Part of a small language model's weights.
Size: 16 layers, MLP 1920 GeGLU.
Each number is 200 + 20 x the weight over its row's rms, rounded and kept within 0 to 999. Layers, rows and columns count from 0. The size before them is the row's rms in percent of the matrix's.

# layer 4 MLP gate, 1920x576, rms 0.0856, rows 170-182, columns 192-383
104,185,182,197,178,208,204,213,184,222,192,182,178,225,195,224,240,184,257,188,206,209,214,201,214,218,209,207,226,172,197,190,204,201,192,201,196,226,217,159,193,231,203,229,182,212,200,203,193,236,191,210,186,183,177,200,220,176,219,179,194,202,191,160,219,218,199,184,169,155,214,182,188,164,197,199,178,205,220,209,217,210,203,195,244,211,201,194,233,181,190,196,193,239,199,159,177,260,201,177,192,208,185,203,200,195,177,194,225,224,195,198,215,183,190,214,182,205,205,225,188,191,151,188,189,213,217,206,204,144,191,193,176,183,180,174,190,229,207,223,222,200,210,172,224,185,210,191,240,184,214,202,197,225,192,177,205,196,214,202,202,166,219,188,194,189,210,194,195,220,171,188,210,193,193,211,206,199,185,214,220,208,205,188,208,192,174,204,208,219,182,230,166
100,200,191,211,173,225,189,239,176,199,234,213,201,214,191,223,198,161,173,206,220,228,201,201,215,193,195,179,196,163,197,187,198,208,190,227,208,212,197,169,206,199,216,224,183,180,183,168,234,220,205,236,210,213,187,192,242,172,218,204,212,163,224,211,189,219,203,208,206,208,201,207,200,230,196,205,222,217,178,245,233,200,231,193,205,206,190,211,183,202,205,192,169,195,190,250,219,232,218,204,166,211,184,227,251,216,240,222,202,193,192,204,200,178,189,230,209,232,226,209,192,141,193,180,179,216,229,220,205,170,235,178,213,204,187,205,185,241,196,177,202,200,205,191,182,207,174,158,227,197,190,225,213,216,220,216,201,159,180,185,203,198,187,188,203,169,179,189,203,249,205,209,195,212,216,162,191,206,220,184,227,198,183,185,191,217,204,210,201,161,165,163,204
097,178,216,194,204,210,209,184,191,234,217,196,227,171,216,180,204,227,215,201,188,199,204,217,206,149,176,182,186,218,200,174,204,191,192,205,171,219,201,186,209,188,233,195,196,200,195,186,227,221,213,202,187,212,224,188,201,187,202,212,173,186,205,155,184,185,172,162,195,194,184,209,196,191,188,186,190,191,159,184,198,172,208,200,190,226,205,219,204,209,232,205,201,191,210,191,208,174,164,196,206,178,216,186,224,202,190,211,216,188,190,176,196,189,236,158,238,207,195,158,197,202,179,193,173,196,194,191,220,186,185,196,235,196,222,223,181,214,200,180,190,155,207,213,237,241,212,228,222,198,230,179,213,168,177,214,214,195,216,249,198,201,183,161,206,199,162,193,192,199,233,211,184,193,219,178,202,216,199,198,195,218,176,185,241,247,175,184,187,193,199,209,157
101,218,238,195,198,217,225,186,218,200,197,193,210,237,171,207,187,205,185,204,200,195,163,244,196,217,197,213,204,206,145,207,187,223,220,160,219,181,219,202,222,204,200,226,207,186,210,187,197,185,191,220,179,239,188,213,205,193,177,185,173,189,196,194,183,197,194,189,231,174,223,223,198,222,221,195,233,148,187,206,203,220,153,199,193,207,210,189,178,174,214,221,203,233,219,210,197,264,195,196,193,183,197,205,217,216,197,230,261,217,180,205,214,233,215,198,212,196,218,203,198,196,195,164,185,184,176,206,207,175,180,200,194,218,201,175,176,176,184,195,201,215,172,195,204,215,191,186,214,190,207,200,199,231,196,199,244,163,172,208,195,191,181,166,157,214,184,196,195,231,198,219,234,182,225,219,180,198,205,195,211,182,232,216,192,200,214,174,200,147,194,175,186
094,197,216,206,191,210,209,197,231,189,197,194,201,236,209,182,188,192,206,219,177,199,229,190,217,213,183,184,196,241,190,205,170,183,197,224,201,189,201,203,216,185,253,216,204,174,222,205,195,223,213,178,210,196,215,168,205,210,183,199,166,172,235,208,206,232,183,195,211,204,194,195,180,251,198,160,234,201,191,201,196,227,195,206,155,206,147,207,181,183,196,232,197,195,179,175,182,204,240,232,175,172,208,162,177,190,213,203,201,195,226,176,205,229,202,211,188,171,221,230,243,209,200,179,212,218,214,219,207,180,194,223,215,189,195,209,224,195,181,224,226,203,195,231,205,221,214,231,182,206,169,191,222,202,210,207,209,221,199,220,171,174,214,219,179,209,218,218,200,185,185,177,199,199,159,182,178,237,226,213,191,212,223,207,221,191,230,171,176,211,230,212,196
099,172,204,223,174,212,181,178,211,180,225,207,206,158,234,239,173,220,187,193,209,196,203,195,194,188,205,215,225,218,238,213,199,201,207,152,233,174,226,180,174,207,194,225,212,161,208,189,153,194,203,222,209,187,220,207,244,217,210,205,198,208,196,218,184,200,203,227,159,216,213,204,191,195,197,171,206,188,232,186,196,224,220,203,218,179,181,211,212,210,171,173,196,202,191,204,227,228,232,209,205,212,206,200,174,215,204,204,168,206,236,187,191,205,232,216,243,206,201,174,148,181,219,214,209,201,210,251,201,220,222,207,218,216,198,188,160,200,171,171,167,203,210,217,228,183,205,244,210,190,180,225,232,237,200,205,189,195,247,187,190,197,179,182,194,213,220,199,212,170,232,199,188,220,211,173,185,178,179,187,194,227,204,193,213,224,179,205,216,201,213,200,202
096,204,206,197,171,195,164,200,193,201,177,214,181,199,200,184,211,180,217,201,210,199,171,190,199,198,227,224,183,208,230,236,188,220,222,202,211,217,206,177,246,205,208,216,217,192,178,210,188,205,217,197,180,181,192,218,229,217,218,199,203,206,179,205,211,235,144,218,168,193,225,204,235,195,235,176,201,207,202,203,172,223,189,200,201,208,220,225,190,181,207,166,216,208,200,164,237,196,199,218,199,216,202,167,156,200,202,197,163,195,186,203,197,218,228,202,191,202,202,192,224,229,188,175,226,216,210,193,187,197,228,209,214,228,190,235,194,196,161,209,196,197,172,173,194,202,175,242,218,220,206,180,183,203,229,202,173,194,170,182,245,215,193,202,203,183,201,232,186,207,178,227,186,204,178,201,196,192,208,175,203,168,211,195,197,184,207,212,209,232,215,177,210
099,235,216,217,229,203,187,200,219,212,195,214,190,227,184,218,206,222,199,204,177,178,220,189,200,186,217,202,188,231,188,219,224,203,195,226,169,177,199,202,211,148,208,218,207,157,218,196,191,226,186,192,198,235,198,191,199,214,233,191,198,165,169,203,240,182,204,243,207,183,233,173,220,214,192,210,207,208,228,188,195,200,171,202,195,232,202,217,218,213,221,202,220,231,178,213,182,179,198,196,217,231,218,188,178,240,214,217,247,170,180,242,210,207,198,209,215,185,208,191,185,197,197,198,194,225,183,176,218,185,257,219,214,171,206,172,221,194,186,201,196,179,189,203,203,126,177,225,190,183,216,163,203,251,187,199,169,217,179,226,185,192,212,199,161,202,195,193,209,168,193,218,249,186,151,231,150,206,215,226,215,187,170,236,196,170,212,188,194,212,197,211,206
098,228,222,195,192,191,216,215,166,228,212,204,202,182,224,184,190,202,212,215,195,204,193,210,154,229,215,213,194,207,172,203,186,165,226,197,218,178,213,201,184,210,168,209,230,219,199,197,260,186,189,176,231,232,212,180,218,191,224,207,174,187,201,189,204,197,168,224,158,215,210,198,198,182,199,218,202,185,214,203,225,198,212,159,199,207,216,199,214,189,203,202,188,237,212,211,208,196,202,173,184,186,197,230,214,198,200,188,195,183,242,198,204,189,182,213,215,221,235,195,218,237,206,192,230,175,212,195,198,208,151,186,215,185,179,190,203,190,184,197,221,221,197,196,182,207,173,201,174,208,190,167,176,205,186,192,184,200,222,204,175,156,211,225,218,193,213,233,206,201,164,207,187,241,214,189,186,205,237,204,260,215,181,246,210,179,177,200,193,192,153,186,220
099,171,224,204,234,215,201,187,218,213,217,192,196,202,156,215,177,198,172,228,221,222,162,189,173,160,181,228,204,202,197,149,193,184,187,214,229,188,223,188,167,190,189,200,202,185,209,148,185,199,188,210,211,189,172,198,232,192,177,198,206,236,198,189,217,208,184,193,155,191,195,199,230,165,198,204,172,200,172,213,220,202,232,210,192,223,245,198,223,179,180,200,225,216,222,203,207,200,195,207,201,187,216,207,225,198,187,180,179,200,222,233,194,208,202,190,214,207,194,192,192,213,181,149,176,200,186,228,197,190,213,247,236,186,222,250,180,140,190,212,196,210,179,142,200,221,151,177,189,190,204,182,207,202,172,173,229,226,192,202,191,188,184,175,188,208,213,214,194,198,200,162,214,210,207,203,199,155,212,184,217,192,221,212,227,215,209,200,236,180,213,207,214
095,204,175,242,187,183,178,229,190,165,142,232,211,236,194,175,180,190,218,181,182,219,194,212,203,180,185,191,213,196,210,156,185,247,212,200,235,206,182,212,189,212,179,214,165,202,199,229,230,205,170,204,203,193,193,210,218,209,219,235,228,226,213,205,186,193,196,192,213,224,161,190,174,178,209,190,181,170,170,192,238,225,198,216,204,192,193,174,198,187,180,192,239,207,170,201,189,200,193,185,184,210,226,184,187,211,184,189,203,204,139,217,216,145,201,215,163,180,199,197,181,158,216,193,182,198,195,192,162,175,195,195,205,192,196,202,225,202,189,216,212,184,194,184,201,195,175,164,225,204,199,165,199,199,188,208,203,172,182,208,195,199,201,195,185,191,175,225,192,197,213,175,210,189,196,203,170,211,228,196,185,209,146,188,214,176,200,216,210,248,204,156,187
101,186,200,202,183,192,195,189,187,205,198,191,205,180,199,189,210,212,229,177,193,216,204,154,155,208,182,228,228,223,191,199,206,202,207,227,219,189,230,173,214,208,203,210,215,187,178,190,194,199,231,219,180,148,189,196,230,190,180,186,207,193,171,186,195,187,217,183,170,212,200,199,216,177,187,189,197,200,234,183,177,167,192,213,204,197,220,188,224,200,191,212,218,203,221,210,216,221,222,172,220,222,201,202,205,166,205,221,190,191,192,224,234,177,208,206,183,197,224,221,220,188,203,203,218,177,192,154,184,197,207,211,218,159,241,206,190,206,225,202,236,189,215,199,215,169,215,235,202,217,182,210,241,249,232,217,209,190,232,190,209,182,201,196,189,168,193,180,224,201,182,198,202,190,183,222,170,206,220,182,189,193,204,195,170,246,191,191,219,187,174,204,214
100,201,205,200,203,208,177,230,205,186,225,212,236,187,198,210,192,200,235,212,200,171,189,145,150,192,192,216,231,196,200,210,253,200,201,197,233,203,221,216,204,178,197,184,168,216,219,221,182,226,177,229,194,208,189,188,213,210,171,208,205,171,192,215,222,190,192,181,213,210,173,211,207,205,236,195,169,184,204,225,207,234,142,212,195,213,225,190,204,220,203,195,227,133,203,191,203,231,215,189,169,204,192,193,203,189,177,197,231,201,243,200,192,208,181,158,211,188,191,175,193,212,183,191,199,183,198,234,197,211,174,213,203,197,214,198,218,224,215,190,191,232,267,177,193,200,223,210,147,193,212,208,155,231,189,217,224,228,231,232,208,208,178,215,199,192,171,197,203,210,186,202,199,251,194,237,181,213,206,197,196,202,226,220,212,222,179,192,215,209,193,173,197
# layer 4 MLP up, 1920x576, rms 0.0882, rows 170-181, columns 192-383
101,195,224,170,198,229,197,210,210,190,224,226,201,226,179,221,194,190,190,197,188,187,187,217,209,225,174,188,196,186,210,181,174,204,231,190,202,188,205,178,184,199,215,169,217,194,215,234,206,176,220,221,202,203,149,185,194,186,212,193,167,184,182,182,199,215,204,209,178,236,221,178,188,213,193,224,210,186,160,156,197,208,196,204,170,176,202,186,206,228,204,224,209,220,185,167,189,205,198,206,221,202,192,166,198,207,218,211,205,241,199,186,173,197,211,204,206,235,209,186,209,243,206,192,204,195,210,183,221,218,234,206,243,202,201,196,173,218,222,192,165,199,194,217,173,177,225,228,156,199,191,176,180,232,200,214,210,188,187,229,177,182,208,193,202,200,192,209,244,189,220,190,198,217,206,220,175,184,156,197,210,188,265,209,222,202,174,228,220,186,184,215,163
100,214,211,184,204,191,204,185,168,228,171,228,186,183,205,181,212,215,208,214,183,159,232,185,193,208,183,180,202,242,188,183,176,193,228,186,177,187,212,204,209,197,206,238,239,209,204,215,222,191,222,212,175,215,178,206,214,235,182,186,213,168,192,230,213,192,182,174,164,216,210,200,208,175,223,210,185,189,218,198,200,198,188,210,208,240,213,169,183,194,179,214,216,177,213,222,149,216,199,220,225,219,179,205,197,211,194,208,219,176,180,209,221,176,178,183,262,191,195,187,192,208,230,195,166,264,180,217,166,179,201,208,223,207,223,203,223,220,207,191,225,213,200,186,222,230,204,182,218,197,219,202,161,200,165,196,159,196,207,235,170,205,202,150,186,196,214,217,211,215,193,175,197,206,209,190,198,197,198,248,211,179,241,199,205,203,210,203,166,229,192,178,219
093,226,186,235,193,212,206,188,227,186,167,190,215,243,223,236,220,176,171,207,189,212,199,196,185,231,220,205,233,183,219,225,217,228,226,214,218,197,190,141,212,222,196,179,202,233,247,173,213,199,212,197,180,196,188,181,225,210,179,210,205,202,212,214,206,184,234,191,173,192,223,191,230,246,217,183,198,180,228,234,173,241,203,207,194,190,185,198,173,233,157,209,213,176,167,193,205,221,246,203,187,190,195,193,194,195,187,179,179,219,185,224,210,189,203,215,201,167,180,203,201,234,226,197,188,239,207,205,166,203,222,194,195,222,168,196,207,204,179,222,197,175,209,159,201,217,176,151,190,215,193,232,239,230,200,220,159,236,194,187,182,200,222,218,175,258,224,222,200,206,163,213,237,190,182,243,190,195,195,182,209,182,210,209,184,217,208,188,240,243,220,219,204
096,221,201,199,192,213,246,187,205,190,240,207,193,224,173,200,198,222,186,222,174,236,185,232,214,175,208,203,188,192,200,189,220,184,199,190,227,190,210,200,200,202,180,140,232,204,212,210,231,209,206,210,226,179,163,182,173,211,207,213,170,180,212,185,200,194,206,180,185,222,225,199,211,179,186,211,199,193,211,195,212,176,236,216,194,229,207,180,204,201,224,191,148,211,166,143,202,211,189,220,186,230,199,179,222,220,190,208,189,215,207,201,204,179,195,173,211,196,202,205,176,205,193,190,235,200,195,170,212,233,201,193,202,193,209,193,171,174,200,163,185,210,203,198,211,227,171,191,201,180,207,241,213,205,215,202,201,153,208,166,195,190,221,244,180,194,180,201,208,220,212,182,187,206,180,229,189,197,160,217,194,201,203,178,209,198,211,184,190,180,245,219,210
095,199,225,222,185,219,200,173,205,217,197,210,174,214,184,194,203,180,203,213,206,226,222,206,241,173,185,217,218,183,177,210,247,219,174,183,198,197,200,213,141,189,207,258,211,183,196,189,196,189,205,220,226,206,179,200,167,206,189,199,225,222,205,190,185,218,188,213,211,209,172,216,197,213,210,190,215,181,208,216,209,222,199,204,186,192,200,195,191,186,223,250,205,214,201,215,194,201,207,157,222,172,171,205,196,172,183,225,175,227,194,195,175,219,192,196,208,190,200,192,198,190,186,203,188,214,227,191,193,208,202,213,187,196,177,209,164,190,193,227,203,203,187,151,200,182,200,189,206,205,193,233,192,184,180,233,209,164,206,202,200,220,223,206,166,212,197,168,213,189,188,201,192,215,200,228,219,206,235,208,181,168,169,200,214,203,220,201,164,160,208,217,174
098,193,181,219,217,174,218,185,218,200,223,169,187,224,214,226,223,250,232,211,168,163,217,203,254,193,202,201,193,214,160,198,210,210,182,195,223,168,223,184,183,207,224,197,208,186,169,191,175,207,183,172,198,200,207,195,192,187,194,167,216,190,184,213,199,202,168,183,191,212,211,194,183,223,224,180,196,207,208,178,171,194,215,238,229,178,199,207,190,225,209,208,193,164,243,229,218,206,255,204,184,263,175,184,180,222,190,220,239,191,186,184,201,202,206,212,218,195,216,213,193,171,176,190,198,178,160,187,212,176,221,198,196,213,154,201,185,159,206,206,191,195,206,179,232,203,203,194,201,196,207,200,181,207,193,205,236,166,196,217,209,183,204,197,225,220,175,188,254,224,209,206,208,224,160,158,199,211,224,231,183,217,179,207,206,207,171,214,224,162,190,211,209
102,217,190,185,208,200,217,198,245,220,192,195,219,219,192,159,164,198,202,180,175,205,208,196,192,187,206,188,204,185,170,210,203,162,180,179,181,237,174,191,211,233,185,214,213,168,216,201,241,194,214,160,220,215,255,213,213,173,195,198,197,225,190,242,222,207,187,228,213,223,233,195,172,187,177,210,193,185,211,191,203,181,189,208,208,232,174,163,221,239,211,165,219,209,173,201,198,147,228,178,224,194,185,140,226,220,174,180,175,214,200,204,189,163,203,158,213,193,214,177,200,193,219,209,191,201,172,206,182,210,214,200,231,202,191,188,197,203,215,186,226,188,179,184,217,205,184,210,236,209,182,175,217,195,184,200,221,225,238,182,222,163,207,234,183,224,196,182,165,200,161,214,183,202,168,189,208,201,214,188,166,197,177,196,186,164,204,210,211,246,213,206,192
099,179,203,217,191,172,213,200,180,198,235,191,241,206,212,171,230,229,172,193,207,210,184,200,196,196,203,203,167,207,235,212,199,198,201,210,196,151,215,179,217,219,215,208,208,207,188,172,189,172,182,183,204,161,220,204,218,175,211,193,192,182,202,204,194,200,201,181,195,196,178,236,156,194,206,201,157,181,182,213,168,200,188,221,166,236,215,170,201,208,202,201,197,203,201,180,224,210,237,214,222,206,212,193,181,170,212,189,204,212,169,190,179,176,214,230,207,218,188,160,203,210,161,203,201,184,183,212,185,199,184,230,137,231,230,191,169,207,200,178,191,216,204,187,166,239,172,218,178,207,193,223,185,193,180,219,163,170,229,191,219,197,172,201,215,223,207,199,230,179,207,183,205,198,164,227,182,210,190,228,221,193,191,208,201,180,205,222,189,205,166,204,204
100,186,191,180,188,220,196,197,180,217,206,192,178,223,210,206,200,187,215,206,205,188,183,190,227,196,158,174,190,233,193,173,174,250,187,162,179,203,211,152,204,209,183,230,211,216,177,168,228,172,209,195,201,199,183,220,193,221,162,218,220,242,195,209,171,189,206,203,230,203,198,207,219,227,217,200,202,188,188,201,187,185,192,213,174,194,207,185,176,174,186,211,216,210,208,193,184,213,219,216,190,242,184,209,227,205,185,188,175,200,165,221,227,197,195,203,175,182,198,211,200,167,180,221,203,225,195,198,217,195,242,167,197,195,182,205,228,207,217,212,181,186,208,164,172,187,207,230,204,215,202,206,188,225,184,206,157,194,211,202,198,208,213,203,196,222,225,192,193,185,231,185,154,211,194,230,204,226,205,184,196,204,203,198,201,188,182,174,182,170,200,195,214
104,196,191,211,208,191,207,194,194,225,200,198,221,195,196,199,169,159,193,224,240,216,219,189,190,156,184,208,187,209,203,147,201,202,192,196,220,209,213,220,186,188,218,177,196,222,213,190,208,215,203,223,210,208,225,200,235,203,210,218,214,229,182,221,203,181,200,178,178,212,135,183,203,182,196,220,187,201,220,187,267,173,227,212,181,184,184,211,228,195,183,163,201,221,216,168,193,188,201,202,177,196,173,205,171,182,197,221,210,191,183,240,206,211,180,198,219,207,165,183,194,198,170,196,245,214,165,223,213,191,221,207,219,202,228,209,200,167,182,216,176,234,196,168,219,196,217,155,186,154,201,165,190,239,200,200,191,210,208,205,183,170,170,184,181,164,210,247,224,170,188,223,213,194,182,204,182,199,220,199,210,204,186,218,211,207,202,211,215,202,218,238,208
099,194,177,197,174,159,236,199,179,211,169,208,195,175,210,195,186,208,186,208,192,231,214,210,220,183,191,205,219,216,194,231,192,196,209,189,184,217,236,238,213,175,240,191,192,226,188,201,207,164,206,217,191,191,222,186,201,205,205,204,210,191,189,210,211,197,191,181,213,187,221,247,209,211,117,204,196,173,203,217,189,208,195,198,220,195,185,223,202,208,211,244,205,203,162,204,158,189,183,207,235,200,187,223,201,207,180,215,232,206,202,231,149,173,210,168,197,194,193,216,236,216,186,213,204,196,203,173,203,201,210,247,232,182,183,208,188,179,176,209,196,162,205,212,197,172,199,182,170,175,153,215,197,200,203,205,237,200,182,174,247,195,199,216,209,206,180,200,179,205,206,221,196,178,184,231,209,212,193,231,197,177,195,208,177,196,210,199,190,207,194,230,202
107,167,208,220,192,199,216,211,205,223,187,171,215,220,182,201,175,180,173,201,201,186,172,160,184,223,233,175,154,216,200,205,190,213,201,177,198,214,204,238,174,206,196,175,226,207,190,216,219,207,178,219,187,246,213,191,243,201,203,190,199,212,214,205,206,170,197,204,198,203,149,197,181,178,162,214,187,254,218,170,206,239,189,192,178,200,200,222,206,193,190,160,192,225,195,180,170,212,146,217,201,215,210,194,219,228,157,198,164,204,169,198,199,176,196,197,215,223,174,200,212,207,181,208,199,156,227,213,185,224,202,226,218,185,214,181,237,212,164,201,191,206,160,191,209,204,185,205,185,204,184,153,192,189,196,176,196,209,199,202,182,198,215,158,208,225,228,228,162,205,238,207,231,174,226,205,200,189,188,190,177,239,200,193,232,204,216,194,189,209,213,191,219
# layer 4 MLP down (transposed), 1920x576, rms 0.0673, rows 170-181, columns 192-383
104,206,226,185,185,212,215,198,190,192,210,201,172,231,184,197,196,223,197,194,206,214,230,208,195,184,192,191,197,193,200,199,176,199,198,181,172,173,191,202,214,207,149,185,201,164,181,196,225,186,195,191,222,196,208,210,177,208,217,160,223,230,208,204,209,231,196,223,205,205,206,216,194,204,152,163,225,206,195,195,213,228,185,224,196,197,222,217,201,206,203,216,207,200,210,187,182,142,161,188,170,205,225,192,194,216,216,184,201,182,228,201,194,167,192,172,212,214,224,238,188,231,224,205,199,184,188,220,220,185,190,206,203,212,206,231,218,216,197,170,175,160,218,179,192,222,197,199,187,170,141,173,217,175,146,179,178,203,196,180,183,191,189,208,221,190,217,198,197,219,226,200,184,204,235,219,185,216,213,240,188,213,170,232,203,178,220,200,208,156,197,190,209
103,162,196,223,203,226,243,194,185,168,249,163,194,202,235,167,206,162,204,198,194,192,193,195,174,179,195,220,183,188,194,226,196,169,175,189,218,193,181,201,192,195,208,162,205,197,177,205,242,208,204,196,182,189,177,214,166,196,195,218,214,185,206,178,198,237,200,245,186,189,250,193,175,193,206,211,231,202,175,235,209,197,209,174,200,160,195,241,177,213,201,176,196,167,207,231,211,222,177,207,197,198,199,162,199,215,226,226,200,236,210,228,243,210,197,200,206,195,251,206,201,219,171,183,188,189,212,176,202,218,255,142,168,206,161,189,187,227,192,186,228,196,241,191,157,234,206,179,179,176,218,211,234,191,218,167,218,193,162,195,211,170,209,194,218,213,150,165,182,205,201,203,211,193,231,211,179,233,187,210,173,179,198,215,205,189,210,165,225,212,189,156,228
095,197,209,217,205,191,210,210,203,157,164,195,204,197,217,215,245,155,202,181,206,210,224,214,214,213,221,183,189,193,212,174,233,186,183,207,241,207,218,178,222,207,189,209,221,210,211,168,223,200,227,189,214,210,188,203,201,201,212,211,176,188,208,188,256,205,185,181,186,179,242,205,205,224,196,183,196,214,187,199,196,211,204,209,203,198,224,203,161,178,187,211,192,182,181,176,212,224,227,194,177,202,226,226,215,207,216,196,184,200,174,169,199,158,207,228,200,210,202,190,187,150,197,226,189,213,227,202,194,192,178,184,199,209,191,193,205,164,203,203,189,226,194,183,182,170,171,212,209,208,163,210,195,230,197,181,204,208,197,195,217,198,210,194,194,131,211,213,234,196,187,186,210,183,201,184,202,197,189,172,190,238,213,216,221,165,192,206,238,244,191,175,220
100,218,151,195,218,216,184,212,208,194,161,223,223,187,201,176,198,225,217,199,253,224,226,190,164,232,200,191,190,210,198,197,187,183,225,220,177,172,195,231,168,193,180,217,222,169,177,222,184,200,218,172,215,221,213,169,181,226,198,211,220,191,211,205,208,229,213,197,177,177,175,182,186,211,207,172,191,212,177,240,183,212,182,208,197,177,213,203,217,169,166,180,201,214,222,200,150,211,187,202,194,187,200,186,199,161,200,145,188,165,187,192,184,195,206,206,194,198,192,198,203,196,194,201,153,186,189,203,201,182,187,267,183,200,211,216,232,209,178,181,216,182,191,170,201,184,173,202,193,177,223,197,197,211,195,233,200,204,228,223,196,183,181,192,186,213,247,162,202,196,173,212,178,220,193,238,198,226,205,194,219,207,200,201,195,212,214,250,205,213,222,219,179
083,230,186,173,166,225,152,219,206,215,211,220,205,204,186,177,194,200,227,205,209,179,227,217,156,199,227,238,203,224,185,195,190,211,181,195,246,201,210,183,247,202,189,170,215,201,219,230,200,195,216,205,203,219,201,184,228,222,213,214,194,192,210,190,177,168,195,206,164,187,230,239,199,184,167,177,223,161,167,220,180,200,189,206,194,219,183,204,181,178,180,206,230,176,165,187,196,212,201,203,204,223,219,211,176,211,220,194,217,196,196,220,211,175,192,199,180,192,185,228,212,206,163,182,220,225,203,174,198,201,204,241,194,177,195,219,235,193,228,236,224,192,202,231,185,198,200,218,189,212,211,161,239,218,221,189,185,213,196,220,200,193,218,191,200,165,204,229,209,222,203,196,214,219,218,195,159,221,206,220,180,189,226,218,193,214,172,175,216,184,177,172,181
093,173,197,246,159,223,200,194,201,224,191,215,194,187,221,216,205,229,204,205,208,209,202,202,174,227,182,228,208,230,214,229,195,194,199,253,199,199,244,215,193,179,188,187,188,150,210,204,224,199,241,184,190,195,223,194,207,203,207,193,182,235,201,221,140,190,192,220,185,225,208,187,184,200,194,152,206,193,179,205,223,242,212,207,187,219,168,207,190,194,210,201,222,208,195,219,175,195,210,235,196,186,202,194,188,212,242,234,238,170,214,186,185,204,182,201,172,145,174,173,220,194,167,240,175,197,222,255,190,183,165,173,213,214,158,158,195,209,206,182,190,204,198,214,197,170,209,137,228,186,236,188,191,201,213,216,194,219,205,214,176,199,223,188,189,214,194,190,225,211,224,209,211,206,175,197,222,228,213,214,211,204,166,200,217,216,190,201,170,178,211,180,205
102,190,208,214,199,221,217,180,177,200,203,177,208,189,211,189,199,246,192,188,197,217,204,209,209,207,173,191,210,171,221,190,193,211,191,224,194,245,187,190,212,169,246,187,215,195,194,186,191,190,188,252,162,196,193,240,198,178,226,206,188,196,215,177,223,213,198,213,182,180,223,227,206,196,209,190,217,200,187,220,226,175,216,182,201,185,217,212,236,170,198,200,203,175,190,196,157,216,186,192,187,227,205,195,205,179,252,201,202,184,192,195,198,164,201,225,185,190,205,247,188,183,266,198,212,198,199,173,207,189,204,210,168,171,199,200,176,217,196,182,181,185,199,228,207,194,172,202,184,188,191,193,263,156,161,201,194,207,165,184,177,206,197,184,195,218,231,218,189,222,240,164,228,209,172,185,202,237,181,235,230,229,230,176,190,196,223,223,214,174,221,168,211
099,239,174,207,187,195,198,188,218,188,211,202,210,171,182,208,187,172,182,226,195,181,205,181,202,219,194,175,195,201,140,194,222,196,202,196,208,239,221,186,174,154,210,217,217,213,199,210,221,217,190,201,198,194,186,205,197,192,231,199,230,191,202,194,164,182,212,197,200,194,191,231,253,159,152,174,211,180,195,231,227,209,191,173,217,203,203,195,190,187,181,181,205,222,217,209,179,209,184,193,152,217,198,199,252,206,189,194,194,175,204,218,225,197,231,163,209,221,212,208,186,201,206,184,232,183,226,216,189,232,228,205,201,205,189,176,217,210,206,205,199,187,172,211,190,160,208,196,192,201,170,171,222,207,196,175,211,206,166,196,223,159,217,197,160,229,185,214,212,196,232,209,184,237,185,196,220,204,163,170,176,204,185,195,277,194,211,187,210,200,217,201,187
099,229,188,186,163,188,206,222,140,213,245,195,163,188,211,198,190,189,144,201,214,192,207,211,139,222,205,216,203,172,193,214,212,166,190,177,197,193,193,187,224,219,222,201,187,205,181,178,190,175,216,189,191,218,172,176,213,188,180,168,202,181,219,217,254,189,195,219,178,200,227,190,180,205,188,182,203,183,169,185,210,167,225,211,209,181,216,218,181,170,195,226,198,233,201,202,168,238,194,190,218,170,173,189,180,192,190,202,160,180,221,197,219,134,236,182,221,208,165,204,165,221,223,193,197,176,211,178,197,199,189,224,210,188,212,185,219,220,176,160,179,195,217,221,192,182,184,208,181,187,202,173,204,181,188,200,235,194,203,221,214,190,183,158,194,144,196,223,190,193,194,213,242,191,194,212,201,195,181,230,214,181,220,207,245,187,183,223,201,210,210,209,221
101,216,209,201,178,179,189,214,161,206,211,212,232,172,212,183,195,221,221,217,196,213,180,187,215,235,208,239,208,181,230,226,178,197,203,204,165,221,164,192,189,211,199,242,205,203,200,228,195,198,201,193,195,202,193,206,191,239,193,211,185,201,183,207,186,199,169,207,229,228,181,227,178,206,186,203,183,201,203,181,187,174,195,185,203,160,206,194,189,202,199,199,196,189,184,202,207,186,195,207,210,202,238,211,215,177,186,199,237,186,206,207,206,196,217,189,191,167,158,178,206,198,221,201,219,211,204,214,212,222,214,202,205,191,191,192,220,200,226,257,181,212,186,141,187,169,227,183,207,213,182,199,199,195,219,217,233,212,249,224,205,201,210,210,185,223,191,216,180,196,222,221,217,236,187,192,204,178,208,200,178,200,203,216,162,198,182,237,195,231,204,200,187
096,183,152,169,175,212,156,228,201,179,217,204,184,222,208,193,206,204,213,176,185,202,195,194,211,231,196,165,200,170,229,205,209,218,174,181,219,192,195,218,198,163,217,190,189,208,225,202,196,237,211,201,195,209,219,203,205,205,191,210,200,195,210,238,214,190,231,188,226,216,213,184,216,168,213,194,222,217,217,200,211,189,168,213,221,223,191,214,218,212,185,241,209,200,159,189,224,224,162,216,216,192,228,211,201,205,197,200,224,209,203,195,224,182,148,185,180,218,199,182,194,194,219,179,174,212,222,187,208,179,219,171,227,210,227,186,182,221,175,208,209,241,244,234,175,253,118,204,198,210,203,225,197,173,202,174,198,184,195,194,164,170,198,181,204,161,200,225,201,201,221,219,222,175,191,174,214,209,207,193,232,191,200,184,221,167,192,213,222,183,213,203,161
106,177,206,193,152,187,222,185,209,210,175,196,199,231,216,213,200,222,200,170,179,224,210,225,216,199,212,225,183,180,182,193,196,151,145,221,185,197,194,188,207,230,183,152,185,174,159,223,193,196,236,221,224,169,191,212,229,196,201,218,214,187,178,193,162,198,202,213,181,180,162,196,197,206,235,195,212,213,213,217,173,212,226,174,215,176,176,231,202,236,220,183,209,199,264,216,199,181,202,216,190,174,214,170,177,186,200,201,154,182,217,206,200,195,177,171,220,199,210,183,192,216,217,180,210,220,183,225,233,231,201,173,200,183,192,210,228,195,206,185,160,200,203,242,202,223,207,194,191,178,197,192,206,201,181,186,168,208,217,212,233,201,196,189,176,157,213,176,209,187,182,146,193,193,197,215,190,213,170,237,208,226,207,179,171,162,170,190,228,204,199,197,207